config = dict(
    n_kv_head=8,
    bias='qkv',
    decay_shape='linear',
    doc_mask=False,
)
Each number is 128 + 32 x the weight over its row's rms, rounded and kept within 0 to 255. Layers, rows and columns count from 0. Numbers have three digits each. The size before them is the row's rms in percent of the matrix's.

# up: layer 6 MLP up, 1024x256, rms 0.261, rows 705-757, columns 0-127
# down: layer 6 MLP down (transposed), 1024x256, rms 0.118, rows 705-756, columns 0-127
up705 101:097085103125135133164085099137123167157129101121151111086090171155170173166104154119123148115078114063074081129095120137177163151170128056148109090145048131115174111081085108111126113160173168128166150144110155157103147116155162102116095121130086114115105093117184149119132136118154148116125136104119127153120148131114081084112171177145129119121052203105108116135150131152175152135201
down705 102:133201132080157099224129106157191164108151096118147123173204142104123155151138139093144148119155128126157061117110133094124122102147134045092093162115114166154163135134099130144159101132138137163158096053137121105120088090159128117129159121161077106155131103130116108144233102173144174186156137132145150113157125123135086112100165111117222106126187098150137106128079097189153098146141
up706 095:140015081099118093128172169113156104143106124148137121122068093115136161143119148107123174073051087161060183178157076181086087143123140145067151180164153072099099100116161117115110097082122161131148074122123109152133094079125189097115149116103125133136112128061124148142076208133143119138142152085133137128133122126087128116142125125105140197104155093072104144140105119118188167142146
down706 104:105131209095092167050171134067155179137137154129144119135110084100120093157145159120077140129107158194111127101116146170112174117105153124152113135119104103173163144143135140108165061111179139142134140093212090144167156131067091082183184146141127157088089104162166083108143136131142124160165145146078097169106128159115097076107173137162109120167169045150130110098146100117124159109112
up707 112:091119075161103184114042149108103141143095119120099057125130172166119139096124110103196143151188121165124173139097163156114124140198140150145154140087159177136140157102196144120119093143094134135136118074151129148133172140129179126124117170144115145141088145137115156082102108179133051066113071133127156172092181118138172123131107139088108149099132165052045116129097120139176092086143
down707 076:112149137171144103172157169101144169087050163117117089140129126151148099074103122087174164176084111155098089157123191097112149100113087123156128120065111193161139144067099152112127115213201123128134104148129139144163150162108086103133067114135110120115182097121112124124120103170204124118111100147173107063131121099127120157208086161133118170098157186081119158189168106090151194084165
up708 099:120108186072172118116157121094088119099129170060098045093086156096137134072143098098133153151126147157081098083128126117129110138046166101109137148119145132075149119197100117142091149111134145130143140174202157077126116127162064090145125112192098143093081102146134091078085124098109178110105089093171167162128136133116095119155165167101090187055146143115105131123072156147142074162127
down708 103:129151136125098096162124129098097102139158138164109188115150130142131130169083134120148092117070102131174086160148120135173133145098120157093181113130157124112151143100098116120129092114134111130156102130099151169151204169147212146085172148094132091194106200130132086103120105161145096094123165135152092107110173172087126097128107078159075102127125143088136153149201118133184138087123
up709 096:111090089163088183123102141189122087132173158081060182183141100184170122135120139103098166125158145099087148114176069126209132097070126126162153097145168126100139071109094117143116165154130157140080150131156156092087155149095087115107120129088160064155138094127188080153128127118160116077103124122142101145160161130163137077171095092116146099152101118149134124132114156157096122154096
down709 098:171161076167176158185117111079147100121157173178180139164093162073164062124128127038124076145186171168128120108085071132144119116120126182137091134157149140140099148143117061100152132107112096138124123155152081081132126100084123143075161077146161133168137118142155143121126093131115138154168139096107190183156098127140194131172202112137128163131164082069153144104147160126131075123114
up710 103:113084069146098114106073186092093130113087102133165057157123070119122171100171145108085177066071114068087142129180155115057071151163189155157122090073083142149129146140136181137082145109083125157159180164101100190144144111133073113174110096066131160171182114090107157121175145113138143127141102151145145174105125110089106128124120159155151100142102150133120105133145102117147140120145
down710 102:077168109096150125117147123122095191172167090134101122174101161140129111101161059154132097116075095093139181140141151092138117115157131117169123121127094122131158153093140145110157143089122136089088129131111107101155100132160152141157137157101150125099143075181096103123099106144123147099058146144130140123150147151142164077118160173077155071122107204090120104096121092135184089037114
up711 092:142113134168133154055130160123087130187141153026165099135113066150123166095153162122146096145156130179094137121210113097174137109088088146079115107128125131103152135123133121149137130164090167108046130138136123110175191110154196195142123144094141090130126195162135120068102142135080185088148112115115176079139106134130129143110156117174153157108141132072122208134163121131146105208086
down711 109:183169140088095170176119153191063092170119124169135153090148093083093163182137148178068124112141129122161156070098066143093141136123126136128151162138091130120115100085119098162071151155100144104141109134148145124148124112136143131131133125080127077138225095111116105100206143131121071130053147144148128116161087166126140127140110091107129159101182164151088143192061130153143123129145
up712 108:099137102104087082071173128113154125097135088104170119109149200146081116120129087130189109198139138136135184112120182140128122142140140167148168085144190129095102088111126124133192101117171179118105136114179153058149149192163149056084110151152140137122116099110162083167171103092056160124109129104100116144176151071106168148098133165050121111147094096089106081145166118098169143112114
down712 102:147158047140115145103132079155134138113089131121094158154151140131074087143112148192090103129142102124188120055114156078130131143174096120140129152180078086155117119159095130083119186074097132069147142123108136138157183140074107174113176101125041112097139126155084083113101112128094100122101182111102158203161102144096125129148175122160154062156143103151146121109074197149187110093112
up713 102:108107150133156143128048154152137108080154111124138106107088148187142163086097162059078156141121103156145126132143100140117107121137162104104118160125160100164227146136163123118156181064049100140163133095145158119093201128115116121171058158100147061091105139109194117131158118140115135128155162051142196073143157095144115112190182127079154162160163153132114090136099146128168127104128
down713 094:139140184123114179049153146143103121029148097161091129130096067180126135099080207138104180152143148124151143152124120127119135129104138145110129153163115192115150134123120101164070109135116077142143156160118184155176090054131105136131199193120152117087084113143144166127126148129174063116133090127107085127087141091086075138079149164150109091102086126142136175124182104121142143115092
up714 100:132137111117069138063158122151140095126121105156101141095155071166084175128106096156141098109193111081119165163082122130109120115089139125150137150201231156099092105144094127156122141155095123106112120162154089160147132112176084122131148190100153164168109124114143134076153012080095155102168112068106177167153123204094115123160142093178138129144081073120145191126086098086168104137138
down714 090:154111112121063155131087074122138120151062101125182066126131125159076150164175114063123161110135108115152188106125177083123081161139155133099153124157122185160125150106082144134188157105085102112141076119122112149123160156153111142161143102185124131146096117094094095111178113122141078145180180160075175166080160193164124095116158093075111140116101118070159165098066120163132146137140
up715 110:060161143105114164131177125148098100148182210077131112145111146118178185097101133134137174140115116102071155150148098170077126132097118152151096151111130135110132167141103108129089107091105073098199112138148090136127131191122144150167099160134125128118133135176150123122160144105147094154169127166116139165109143155157121071070135230126145119135089103148173131178143109146124097124089
down715 105:105123144175139111146166146130133110083132180108179129075119127062113127166132195213204167148095132126133099098136151177136115206160130113107026132153160147114159177166163142095155161099074083142126141134182093107127137151185054118131087095099142123089146099148121187116081132062074118132124163178165131136146091093140161151118134119145078135143117139087095152121090202132141116101092
up716 105:086104112133159140116142108186162065148205101111169118144115041116120082089181085095117129100114158186143139133144096142119126143124116115203115111121139127117104141152120128154140120131092182098079190148155136122112127121176124152003115091141151125116139113071137131121099170144121122078135149134164084101156182077144113166151101134146108067096115132095165137145147173097075121109091
down716 109:106118147059082140087165086131119122150143170143118160141118144114136125142178138095140146098120053106138122172101114097113110204076142172145128111077076103159141137101124111109112151135147122125141109054160169108158150096082111127141179179112134136049141168098138105099068156155174129072111147126130098201105176121127117160142132084106124108155174051096101120099143141110169139158144
up717 106:159104106076107149117139122142061153166085124176118116062122135074072061136133179107174156213151124133091120128179165184128115113093083120130118116111130137106117102195050096126092198220068152059105137083155105173159133117115144067176072128131145173100144099141149208112081146116136149204157148096142098118140123124086160146064110170158125130092145066117091152110153116141099128126144
down717 113:174141171087130197109133147124137112151129122137101095149171159107165125104124173107124135136111148166146150099118166129140174107087147134109163158112115160116088179127118152113082155110161110093142163134152146114189217073128119142115158123143113142161165146088160134112141132097175074095140154120142108077101150154120170121112184110118168116120155135146135139139133202150077112147174
up718 103:132081085107086147093128145151109111067161130129147124142126107082152108016086091116160101120123106110085103148101159138171137113133138096133144097154073146089070124085119129203102165139164132076146135135117125170120076124141152156136140142167131144131154124117163152121125109142111119130114071111168086127141139164149144167168113164139130141183159194113180175184092092099159100126133
down718 106:143163133103149155177111150180132106109150154155139164129104097153168112113105060162108114153097173113161137123122149116157156149128134142150138155124159157127159175161102073135117136120096115134086116126123156122184155108177099098066148153147126105091142056144118132105108107078168077100165140097177115070097168131145189153131139139144152107186121139089111099078106082129095160128077
up719 097:112195062164185116134128146163112099119081202101155151241070141149096109149063131194080122126182121121086051145143086100124080124087136162130130129115142118122122125213147069105110153154140116099092122090119106185141109083192140139102160132121097156113159182110108163078144153108174158098108145118139185127123150089142120097123145161140136125082123119112171116113153106092130157123218
down719 106:133133120169124068141116141138130132134123163096128086108140053155117122080106137165147120150150156144147153153098150192073110131140131122115114189151115112110155126095143114140140147132154125139108125124127096160145079115092125130136163120126127083065153164119132097113161113143149132117075096199212132105106133134088095072179165141105137178116194040204123078168118175153106084159212
up720 099:093165125070134096034084118154132109109044196121168142090144145117112127118139128116159078162133154176154177130105104135125155151161112116164160138102117150078120155149114130083120067166148088191107153159146128121113155101124148145065110073175113146136168091136073194125126133156144147138123110148157133152158068139087117127181143221114205143097099142112169134161136163177086092128084
down720 093:088126163136138150102129159150134064149114109183092118126113167091104155084138142088129119098141129159166130124074173049168167120182143128132139080124094171162101152177116152143131125125112122099158058095151121096166190078060100164037117049122141108127140114112103164121114129147164095146107033124181158119112103146132170109139145141160099148118087125156116089108167088095107092127163
up721 107:152101065076158133133121147132096136129133052155113134111140095146111152102141134055124106093114100096139179156125122186115146148072117065108173092107113117129121119101118140071077150128176148130110089122088141148131202150217092161151089094068091061092160120105131164130200156139121146095122145143085114116106084149153135154184114145066110234108135178151081127164146127123142169163142
down721 091:090180132119147086144031086097180096198148093163107121128127108106136167102118134070121114126132122110173161138109138126115173143110126115097110132117152110105116154117121150118115115156158102087108107071163096161174115133136114178133108187146118133160184071071157162101175164185078127119125106122090128168112078134104102129184132166068101129157124096182064075136113122165140124077135
up722 093:160167118130127093096123113088057188176143149077111134133173150078093151127164136086114162171135081175128130148127113105121100112098106203167123161127082108117201172126130155173185165087113094122092137127156138111158094159179106158178086145120153130151144156079061138162143037112114108148030103145146120104095179059142080152125126117147145107121097121123102086132140184117174133108107
down722 099:060124125151123159120121083140197102090143065139133103124096155129143098137175176197158143096120161106194125105142120167113098113145150083083123145172092140135113086118094102143065084120136068127141132115078124157079172086081124106062098114123096085078136104117102138114133118166177189125136112123120177183165115149123105086138115098133164163181176108143121145093095086115145143146191
up723 105:068099118131074091153115125106107157095100131053168137158105100111070063045092111159133174116113089078141214143232157116132057139181146121160116113134126151170145100129120138109114103115102125129051135116116138151126095107147117139121101164128177085151137172161083229188101105125121115102151128170121161118095154121136148151085105139182120098126132146125141156090111115114152155113078
down723 105:160082110147144141160127170118167141155165133153094083092100147123066134158142061156147128103156077086157153088112160138090064122138143111197128156134158103168081165155080120147144066136105134158102096117094162096095144125156106126146099095111146134159171138148039168110102155140094129115132134124133146164137165142105114153144152150111169156176147186113149145134166089146143164121146
up724 101:123080098167119088068112116142088128175146114067131123118056141133099117120154114100104151148099121169110167133122133139083110095134137156116140118127174067138045106129134089168090117125173140082119111123146114163119171119145162126141050091159121212163105154077129127075122089110101121088087131127091120101159153210141149105132167130149167127125097109108148180118138145172160131151107
down724 106:108072132133160079169109166135120122199151133154140128155129156147139175110146139148109181117086136128104139137113111134144135117146152128085112139048127097092129115110170119116106131112080174120103097170111140119130145162141119112161118126128153156173042184113097138098145100191083058151154098142106130109116118082129192091138111096194110096088104175156123150122135136120132135162108
up725 109:119133059108087158091123137142191117128120115068158095114106079154045107049108117093068141118126122204105111072143141160107116149116165094129114121174128094127127115164093117117080170110128062114103124193089110146095172067101146172126180127159106131174133138110125134074116142153132124135149080154152143134144121108106116176121128185116112147128125104130153095158159155109124104139114
down725 101:113123146108108135116068165133164129185147122122127140104127105132157164118197149106156092150149158070142054096117098119132154150100075074099137115168122181116139138119159079195173151092080083153135132144115146114132078127137171180122098136151129186131172115070135053143103110149173142099111145116184104068088095107136181099164130074121168134120139173096131131111124148162113149136216
up726 092:148057118110124101120140066113121142155113154149122131154148158158107157124138148124121096092134130093139070187132150132105121166103126096153187112184143144087178090170147089124145148117080101141121098117133115145141136149134148109118121161146080111137145079153182140152144138107178128129148104110124094062120135146124146146167130047139154175169097133144146068213121124123141078130084
down726 093:095158134137125112112095099152216144186140056068069092094160072096100134101150131103104137119114166122133131129118102104126105123120142076098093129103096082131145150093156116136116119121125092136159143088151123126137119126118189118135095202162134110143172097145154029180172154080080163141084084146232142083114112095085123088140112103205178166132111147119108103188157147063168083174097
up727 096:111069072115107152087140133133086111133125129142069083116128154117154143138005116154165103106137140161063113129100108129148111094110138095086144140169116149136103121110063140126076161148066114123164156152170170158115175136099153100143111184137098075143121052146124156110091108118170154096096188068192179139145097158136112103165108109140112097145117130151149148062162129101155114134119
down727 097:115122168171156169156142151152115103130202148192129117119128158171150176104109084079123090191133104127076080112115119125121143080094120047200105185143131184127176089212141106182116118098118061086115175144146119140125160071120117137070158137144108102122112143157134137114137155171141155129197170115177155156132164168103175112129107108168087126090216112198093086123175117140098133098157
up728 095:173110157127134138172156120119101132138105118139173066121104109202143097116099165165121130149087143116082143101114220109120062091108092085121146142139118118114137106140185131066094038087169096112092139139152172124123127177133088127094109151120150111050081099149114140086122159071135109160097181105139163150099168127154103179154145185140183183109142094096130139154062113096143123099165
down728 113:149139185147112071089096138118111110140141089182139091132178114122110049154161112142132191097092109100116081111119072099138058127080158128132092166134113124176134127110083090120093066127118131080140085173127129150117138071134175190090146141152168077123191120185131139151137130096133120147114144166156129107040093129123158129124168118064106125167111171126133181102119117170110129134149
up729 108:078062060091123157134138134183129148091141110122138202143142136107108091195122108153133086107145109126114133132136187156165174109189139105121124173152133094075174060135126109099060137100099153093155080143138166136111064113137096130116109098136101121155128089127115149122126131125170139157126132080122138157104097117160089108152088154167183109097084097109163111107103148167139078136094
down729 110:115100120097212165108166107106134134134129166124125133098137125114119127096156144109113149133150147184096139138108123160156193174136099173161097135159168101134143111133135116151104151155137097054158101099127173162105162146093150149148140139147100146171186123138124151177111136177085156089099111125115128097129106103129159128161054077081135120140071170119137132176151129112169144116085
up730 101:109107124117128074107137121114101180147111093103112184172138173120128130141120117140154136140139096065140127167168144127111160105190164175059143120123198142103107168122185118168120140100123121079080176154174158132124113162139162193140103160132145171132099129090126138065084124138093095156087087072101153048116122103057142160105135183137115135096056106057129104149124087130188154061143
down730 091:138116173101150070119129091171131112084083121103139067088178122142114121079124155121170122192115132114123115089129137107136151115125124106125195112100135109132148132102121156090115156117164056142076126109076185143164134115105069156164095137121138110101145140140142152152151124145113166133127125126129115075201046094061154105099128140131179134122156128068133092089089099133118091115203
up731 102:145105111117133138071119156115086161147114071115124097109098099126099162042115121059103072142068190121160178133041181104153116117120145103150156114087140135169136075129107114155124143156123158074091201115122134104115157093097199218124154151069129095074133148168150150142084174124136132116115127162122103115148062144174117140106161151146203126091118130096123102103115104078092094130113
down731 107:132118165188142157109155114144145113165188122139110131152140134225082194140145117144130101090066201157120169098112140119212151149098115191086131134070131110206122167131079163082138173123171131087139106112124131069064181087091116128134135101153168077107197105140126149168113171087138108100132126137121131118094154099136112113071158111087093073086101139125110149168096138175073103112086
up732 104:089133050175127160141076159153132137119127139133159134121111054137154134130122064057044147132147075141077157206135162163099109130156154123185127093093093157134098141124167141105102166139083105095175090099134178171086134145134118038154098157163092110167130115117134161172110130184146166114183109105147133135117092075141156106175096072139180140137173098157115131150132121091138162164194
down732 094:129118124128143126086095139096144098119127152096110095144097094083156154088135150144136114148124121129098126097091143105164099162076139195179066101091137119171120165105085125099159146140168102204112118099062092083146169099117145145161167101142161092102098171121145121166173144154159149138109139107164115130000109145145096152121094107063178100172085160201163177100102069143146126157208
up733 106:167083083106109049126132156142125151153164103157140158128129093162114145110061152133150096102125185102146065094127137109082138112132161177105092124146144151158098093138085146120168115088072191104131088121139178161122130106147166156120106115173095107138172117140105054180108116139077085127126132104171138132102127159164162157143112203101215160192096091104136094150170103118175093097084
down733 094:138113139175069180122193093087160117169093167130106168125127119145119120100159112133165127123073137068157110171205170108123123115091078108169156172145126142119059163125117108173182206116124098116058117102116181130047146096129122115126164148190120095096141115186130168128141071144162168131129095125127095141108152119167108100170113153098134158133148099159184151132080196150122108152109
up734 096:123077109087128150105077204176102071140168161186169105158128088106123193132078164151165124140089154118137131143119186114174126155117143126102146160098124084128151079141151061139175134109144139140111171120094100190172123147129091088070086083132106176110167154168190063161143073180142182112126126138123111016098116108111128126156135124140140124104192131146105138136108127097153140108121
down734 097:133139109147146145103135062158094103109115126083094143135144175153144184085112133139098156047110154061112200179162098119161112115112180137113130162227078144064137115200104117150067128061149109117142142191146120109083171152106095149114119096121119071105101137131101167096073172072128155158078163143172108124120146144129132078120150127096138134133112112125177207115078139086153150106160
up735 099:110087130118173146104084130132122119169131169123107135145082136178105116104105191110094141149118109165154155109159138195150127084122143107107074129194155141118100132121131101115144128131150113126151140117111099098100148100195176182142129074134103139115113118121171171112123140139125121130129094086116167109124126147150128159144112141157129081084102147120088148120139138175201197097110
down735 100:121145157139175125136200124114119106133178044121122121143153123076158119189089112130079152148133152110172139025150167112132166170166115089149096097170105094128178130101143138170084143121147116131179136151151128130147142083063086137136162109126174100144157118206090109076154126139111184110130098117134136061113161166086133137170169155127114119115132058159127121161125112141108116139148
up736 089:134152115102068065109192194109123137122096135187153121110108168147129105132115109144058132097134106136135083186150100120128078149144162132134183131175122161140155157223114104123161148192033118143116164092098132167129147150160102079125135168127109117110118116113140154157082082129162062115158087119144145086149136117101129216082101100081097163157182187103182101113119128181119146090114
down736 083:155169173158248134107121073108138098094188131149102110137113082078080136144086149130157105188141159087132175057152113112104163108190197146107100154137133127159147149092056114089124089157207097105146130104155101151123088088127135059102140113156143058129152104135111043087156103110133155136101182148121132110155093096125154115160171136119145141115096102119106201137100151100111098149177
up737 106:142067106111120128128126107123126103167071123133104115112163153191122172112134152147114062146110087177146147122123064192138132122104115150165123094081141138162194187109091119050143128124116126084156154116052114147150191127147138152120149165065075114176076118086184109046072104130125113145177139122106101111122106092130152127164108159111120151171134163143107115170090151143145154112069
down737 097:074083129143117156142107156103096168143127114099135167102145149121178132184128163139104094105111108133157107122085100173131086155076099196124181095119080140127152138172139124140119138118129167124089109171078105090107160135110145113121076152099156202106123090135117105176120118109135143130094107137134148099097110089182155146085132103086157131102052158126145138160126129138158121102091
up738 113:123160092136132132123072152134145103128097140191070150110131160210089095161148106146129170123090219104105096143144178081162105114100143142088187087104147156103134165139142109097144202142093187106121122132110156196121168075142135100134098184125119210104164128121099108060094124164116113079137131099116113135117105099117096087149076149174157082161106147098149058183143120152122096129162
down738 109:142141126144115139146149138167164092166152149096077176126111116123116099151163181159133150133150117131128110102138237088096125209120139098097137077103106089098142117125164113090106149111124108117064162125163172132122157120128052185117097139111132171072117027117169083125114119081103158141086071152175188138153133104142084137106101124179142139145173131143069135122083169125160123118139
up739 104:108163112121125165123173102093114108088142131146137105072107105122105131134142117172142159143128141086082141107059093148115122147064113165138182076141097109163125135199140100130159168023135191128123076124083108156192114146118152126103085147105134133123161158147158147120153134122125127135081107086081201155192112122165070105137132161118089075111086129104184128100144155145071112127142
down739 099:143167127137120146202147132085145183064135146088094185196107096157117144168172131180118100139105156096102092124104089140151124149097129171145146116097144127168098173140116128110149129100165173126094161161152106101123100160146130097145113105118160104114193132139161168144129139135078094146141084053148106153090100098167138118152114111082139135089076136178126109151119161123189130131152
up740 098:110137120186065098148154086166182173183095128137152062122157150148132143167131113106159142102145120148130146176122142161126170086138150088119102100132150103106118197108106141121131140194132091135090110117103144092128099136149142098161098079135169155134133121124125130152134112118137124122086121128088129144061195048178080104107114147135076157179111125159170172157142118115118102116162
down740 098:148149046080113100153115108106103158102104095139156134082137067105159111131101172120183065120161129099128120161068146098125148156139201186115098138145113104139160106145126141125159140075159108135113112103083160108088110100113155122103125157111155127161144069121094167156105142131086167153090143149136135125058117169158161133103170174074190137184151100207248143103162158139163139154171
up741 094:101126091150132089120150163179095119168107098123142186066111116101111176119133142140145125131076115136130128118157120144104069195116116153141128135112146125151149118158138097122124170121134124124116014115112112123113087140133101083122164114120095096169080135135180097157162101131151090163128146110084039161142200115123139147136155116121147136146126149102135129096108110174139137129108
down741 092:136180141129112094143218139133114164177127078134109188101140120143147075111106139082086155207121125140177103146068149138136093155150059169133090159142151065132131095140151101164094138087124100123077077040089099139106078118136126105093104193056105130170080156105163134188189133122127103133124102117104081159076142108100154122134133133110100182144119126161083142136159163163141114117156
up742 099:089114133189106123090185132219141159135095170129169148108105140136155139118195147170183176094097147107094146131091177139092076046130099109125116162133098113107160082086137086088149088119149105145158116125175118070123113122090085157153113165107153141093080112126148111109111149055159157140130173139155193131120219074137092170112119121080156203136131129130086185142116146117092108126116
down742 098:100103117221121055101119118175053160059132152159164082120121119098105070074097138190122066133181170132129115130118087128080137129156163115126134092109139106146122109155108110125143152103139140065140135169098129159134104112129092151121095127147152229128110134143128131068138121170140101085158096088143153149118101073094173111157130108164143161119191120155121167083097137165155178179204
up743 093:099139113125097190070131100130125135102142102087131137114154119158118115161189087144074122135114180132141144089203066137104130192099138073109168067098132173102117141126079095127087132129124175182100097192139085082141133133065104126179063149129113119129066116131182170183137096150143112154034086122166143113103114156190106147154047131132106223084169164146098138077144084101083170139122
down743 082:080155118172178162143155095135178105108202121128131105125068198079093121107106096121082095098122093107119089118099072096170102103179116077125148155141124116114142204109097082117099137138115122166177147197064046128168133174124157115164155058101115099084120138152152112128155126164140171163174111136113151147090147106085180150120086093164103100099190123148129128120224129113120137183148
up744 103:172153132120127098181104100144067137081143144072166095114058089066142174103140086138116108187155142143143166143167083127150104128119158131145115119092140128153146067087118109189142158052139121073133134134155147135200153118184112110125122145096128196109134205110123130111135127087108156136133109120130134072096137169121146077151166113103106130086146182121127134090144156167086113167189
down744 084:150094153124124107095150144139134134134153114101106114133176141127190156155060115131055183124100163081138059110152108144160156082116214126130177087070147137182108118123181128092116145071158160139154089120138154124161142129150095122152121159094090147142201105170102134211133195138154145115116132131100092128042175152130154102104073115099074149099135179138110163156159162107112158161133
up745 097:112089087159160108145130117088119063117131087119112126137164118136068136135186103070089148089108130180136124075164086132140160049103152128134084169140172118131160152119135068145125182177128122097097158095083158113215066065089115182148089135109151110107103118100130112164107125199065090146145143136129119170142082165066107174131151150130157076131085138144124097096137159080086139119148
down745 094:090120175097148128133074125101127149177195152110117100150154162182092146142112073118136123152111078118141105182132094165093125148147128149087112159209093139183136165147153130184070139081147171101090093130104133071115104124074087132090083116150095107118160145083176152109176117148116089133111093083118150177133177163107160116122152124101101116155120121217091109123155112128189207164102
up746 103:115093151106113121124179135146158088105140143110077118116122126148139131071161053117104170162154080133162125103158118093130126148135128123088220108087140165092147117167095057106106150134077099140087139174112131094094174137117143160076103146175113167124121140124095166150165175090083119111088133109110146153134157161117073120143126185103163089067154151108104184103156218120128065104123
down746 099:118085089083134100152097212172194122135187093127055148111110135154139153060145007110127156141169102141068130071120133107121174123118125183083114114121117109131124139224153085083127119137126116116098154120162150137133157132109078137124131128108133121109078163109148222119130114072148143115172183139145135122149127184124188131193074138131117089125143169084115155143158132095146136112129
up747 097:100102137123127191094097151176157123034144164166135131152115122135116087194100124127116126108126121153156160132094046142138137119161159129068083122122147124106125069107080113057102194080158143132171163177168210082128154138125153098146143114146178100110149159179055142113132119109178085098096103172112114176156162134121120141098128100052144082129088143139175167133084180059149152067106
down747 105:129124116158148161086099111108111125089078173142106102171153113129148115142075038143143147119135128118136214043119097153114188197154110149136088138182121085084076116124076138122125118114181132080137099117120170078170160123155129125161106155207163157151072129208161155088122144121158113105046040164195121149135149112108132087159140051140086125171167130106162158169084112144103112112116
up748 096:170052147135105153176105104103144076101177115170069089107129139174092120121111112109181109145164200065120107163109138171100046156143100105108148115128120149152120103117159139104116159178108159187141159114168145113169153168135159129115127112114138174120106078123144155147055127097143056084115124169137150122155143129114156150094113099129108189144113165087169133161152182119145143102204
down748 114:110182101133099101138158087165125029185154158030162168143152152064141093132090138091103099117118105101119143090089162127085148109102132106113146134137119134108103084127162129159091117173122122169110114161100094097064101157132167110151132170159062087141176159113159089165116155119092176148085110154132161170128102122099103147144081147179122154142131113161136110176095141183202108146139
up749 098:104131124137140145118072092121093072221189106149098087159178104196130136135152166089150130171114084175113108194090127116131069151141177145138080140180091087117166139109113101136130127139153098100141150102166078179088104127095140162133117136137140103077111119153183131125078143115113088145147136098153173172108118129133111145140108040142136173132155127139143087113140145149122111081075
down749 107:156126105161208125110092160122118146122216087115123110146231165099132169134126168130170157170128117105156085174070164128140125123152121146130103169087119146162145135150118135101146141108173065113068147128097127136196125179170107161021141180127067142108044109093142111070088153062126098062087163060133196105150089126102146144161102046154146130100090131150080110158142127145093199132090
up750 102:072121134133079125079090089110167171119108170138125105134138113154120122160144169117128112137097173086119100099100154146141123112146199160174122143144110134167054097149152125163156139106120153157130048180105077143143113149121121111142132138110139190066100067055197148154136144096137161169128131156122110093088145076109125156129140139088102106137107144141138141103100135178192081171149
down750 087:152134212133101123158172138139158113149124154133133122181060165127128084127144094114137181166118095153116100171144047107136108118065126138146131141135189167137083121158126125162210075134123169126107157086166116090111143119072108156156117120069116137150135153135092105114137067131182060162163169093081162150124189111130091132107132205128176142160041093129126099068093135122174140162122
up751 094:124128144093113112120141110156159145162124127185099135146135091147123181123122137203130132084134150131151144154179107114135112124150136100097085130139153106129136123155049177141175168120175092063066160075167160115174105068073127145103083074101167186104123120099122093142130074181058122122178136165142200122114131121137128123169084148115137091145102155129128062121175105093126142115134
down751 092:130082105100153159102094163073122090160163085144140162150124125110123168108054148050084140128176161172157118127175096118075159146140192059112159181197111122140074124131166104137111153120109157202119078127128128150163089184148106168124182131157056160137135157149139147112118121075135118126138109138146141101154132098106129159089162111131114185081116094220144146127107175128146150104140
up752 095:144135125116102148122142152111135113101165124162091114074170131238157120109136132072163154138136146069169134189172088148203131068185155117140117138125103138071153206149131159134135091145133095180034097158132141160164130165132152126135160114109131132073047185145131154113094145138171112159104128121092160105117110065138168123161103166110121161094115139058149126114143124094141114141096
down752 137:143150144070102155070119085153064162149130132101062137157121077100179155096161130141145112157107120156116123169103103133095129135137108167161134129149176124165192105121112155155162119162148104141147120115115099148137089058082137118096166192120149144142107094158062135131137093129126186112163164120134148117158153127158126099205125065092111132112145179144127059152174100105140167133086
up753 096:091096136089149070192104074129121164159135110145136138163131095149136111131171134096125107122144104143136108131195105098146111205087120098187144111138144161125154157089113090164186116071149071125128164096094104132123151094162175146110129165133085098154130160136086119164101089104151107103059102118070173135091094147190071077077098074194081136179099087131145099101124059124162148165178
down753 099:083180182118140135103141104106155109124121139141168168116108133108112124219138128092136086132142140163158117119135144154168134152149123105094110140144131110087105123055157115129145121114142043093113099098075133080127111132152148116119098138147147137161139161143148133107138170116119106062121140168164086058069112150096144141162129163167078079094144110133122184134064102155213165144158
up754 095:065118071158101175126126155129049074120127146104130115138095160076162083106119158138146081146100087159168116166138111122105118098115110117106159098102156149117081147201082086183065160079107129157135139195096173068141136156069142134126155087148168116123104116100111104110146182075115149109147145129098184166147110148115157172158094079176169140134166143084146089174158128139111120106125
down754 104:067147064082117140148163123102100176166126158097090133142124128102139124191099142186103065118125055082134142122096103124068081174183143136104089125165091079127100206161065150191155098101134145104160101164072087127105094105109140091109175126127124152062096076088142133104093134117161086143088121147125129161129139135168103144132096120124164146090145160089135153107166135122166128148151
up755 098:098121115027088178091181052108119119139130153115163123113109056191119088134076196110103172104129167159146099140079175168124149119134068171129072149093116085142122136136124188111109155084121112150119100109103140174086164102105152113115140119109137198161148182196145149137119152086123167130172123142122131145110164081160115075107155127112118114121150155123166107107121069110114104143087
down755 096:129183149169138052189083100173172178163129142173103117160128144110143162153173095166181083140126068100110120165139127167098112127163172128092131163208116139161181132173135111145171116122071122119159113120138105118176128144154114097113107120208103040119133062089098133110179152125101127064131148073116167077115182162088133092141132111113134169114122085131117111195116171139137129117119
up756 099:127100118094088138121108124116162102119120066133125144130151113163126082122146202115118140174140097082090082101152152169103147110177153120124148153125087176086143091112101154156122133124119126087081111175110178166144119139109147128092116171156109140191114111124122138106149146158097176117107088138104167114097122111146155106104129112146127166163126116129119136166096063178133086175100
down756 101:214123104166153141151118135133129158106135095143146104111098103067159099096140112121166175143131138129145161091096175098147143159131131129157100105106100094141052090112153171123110152105171102112147135082121083090159179079102138163133206106075109140085150092148182106152099144125156156122149065127117150081123120117069120059122179139123182085191160077209130088134166136127150117143127
up757 100:066093166133116147149114189086138118136062166134099083125129078121103148081123111088096107114094125126065145119147096130128071108110173073142101102153142125138124167035129137147148146153178171115106093167088102130097155160154114114156138135092148158156131135125125139148140161142174106139089159169114084122128078111168160159102117101229156102113105127135132154101090104106158130151148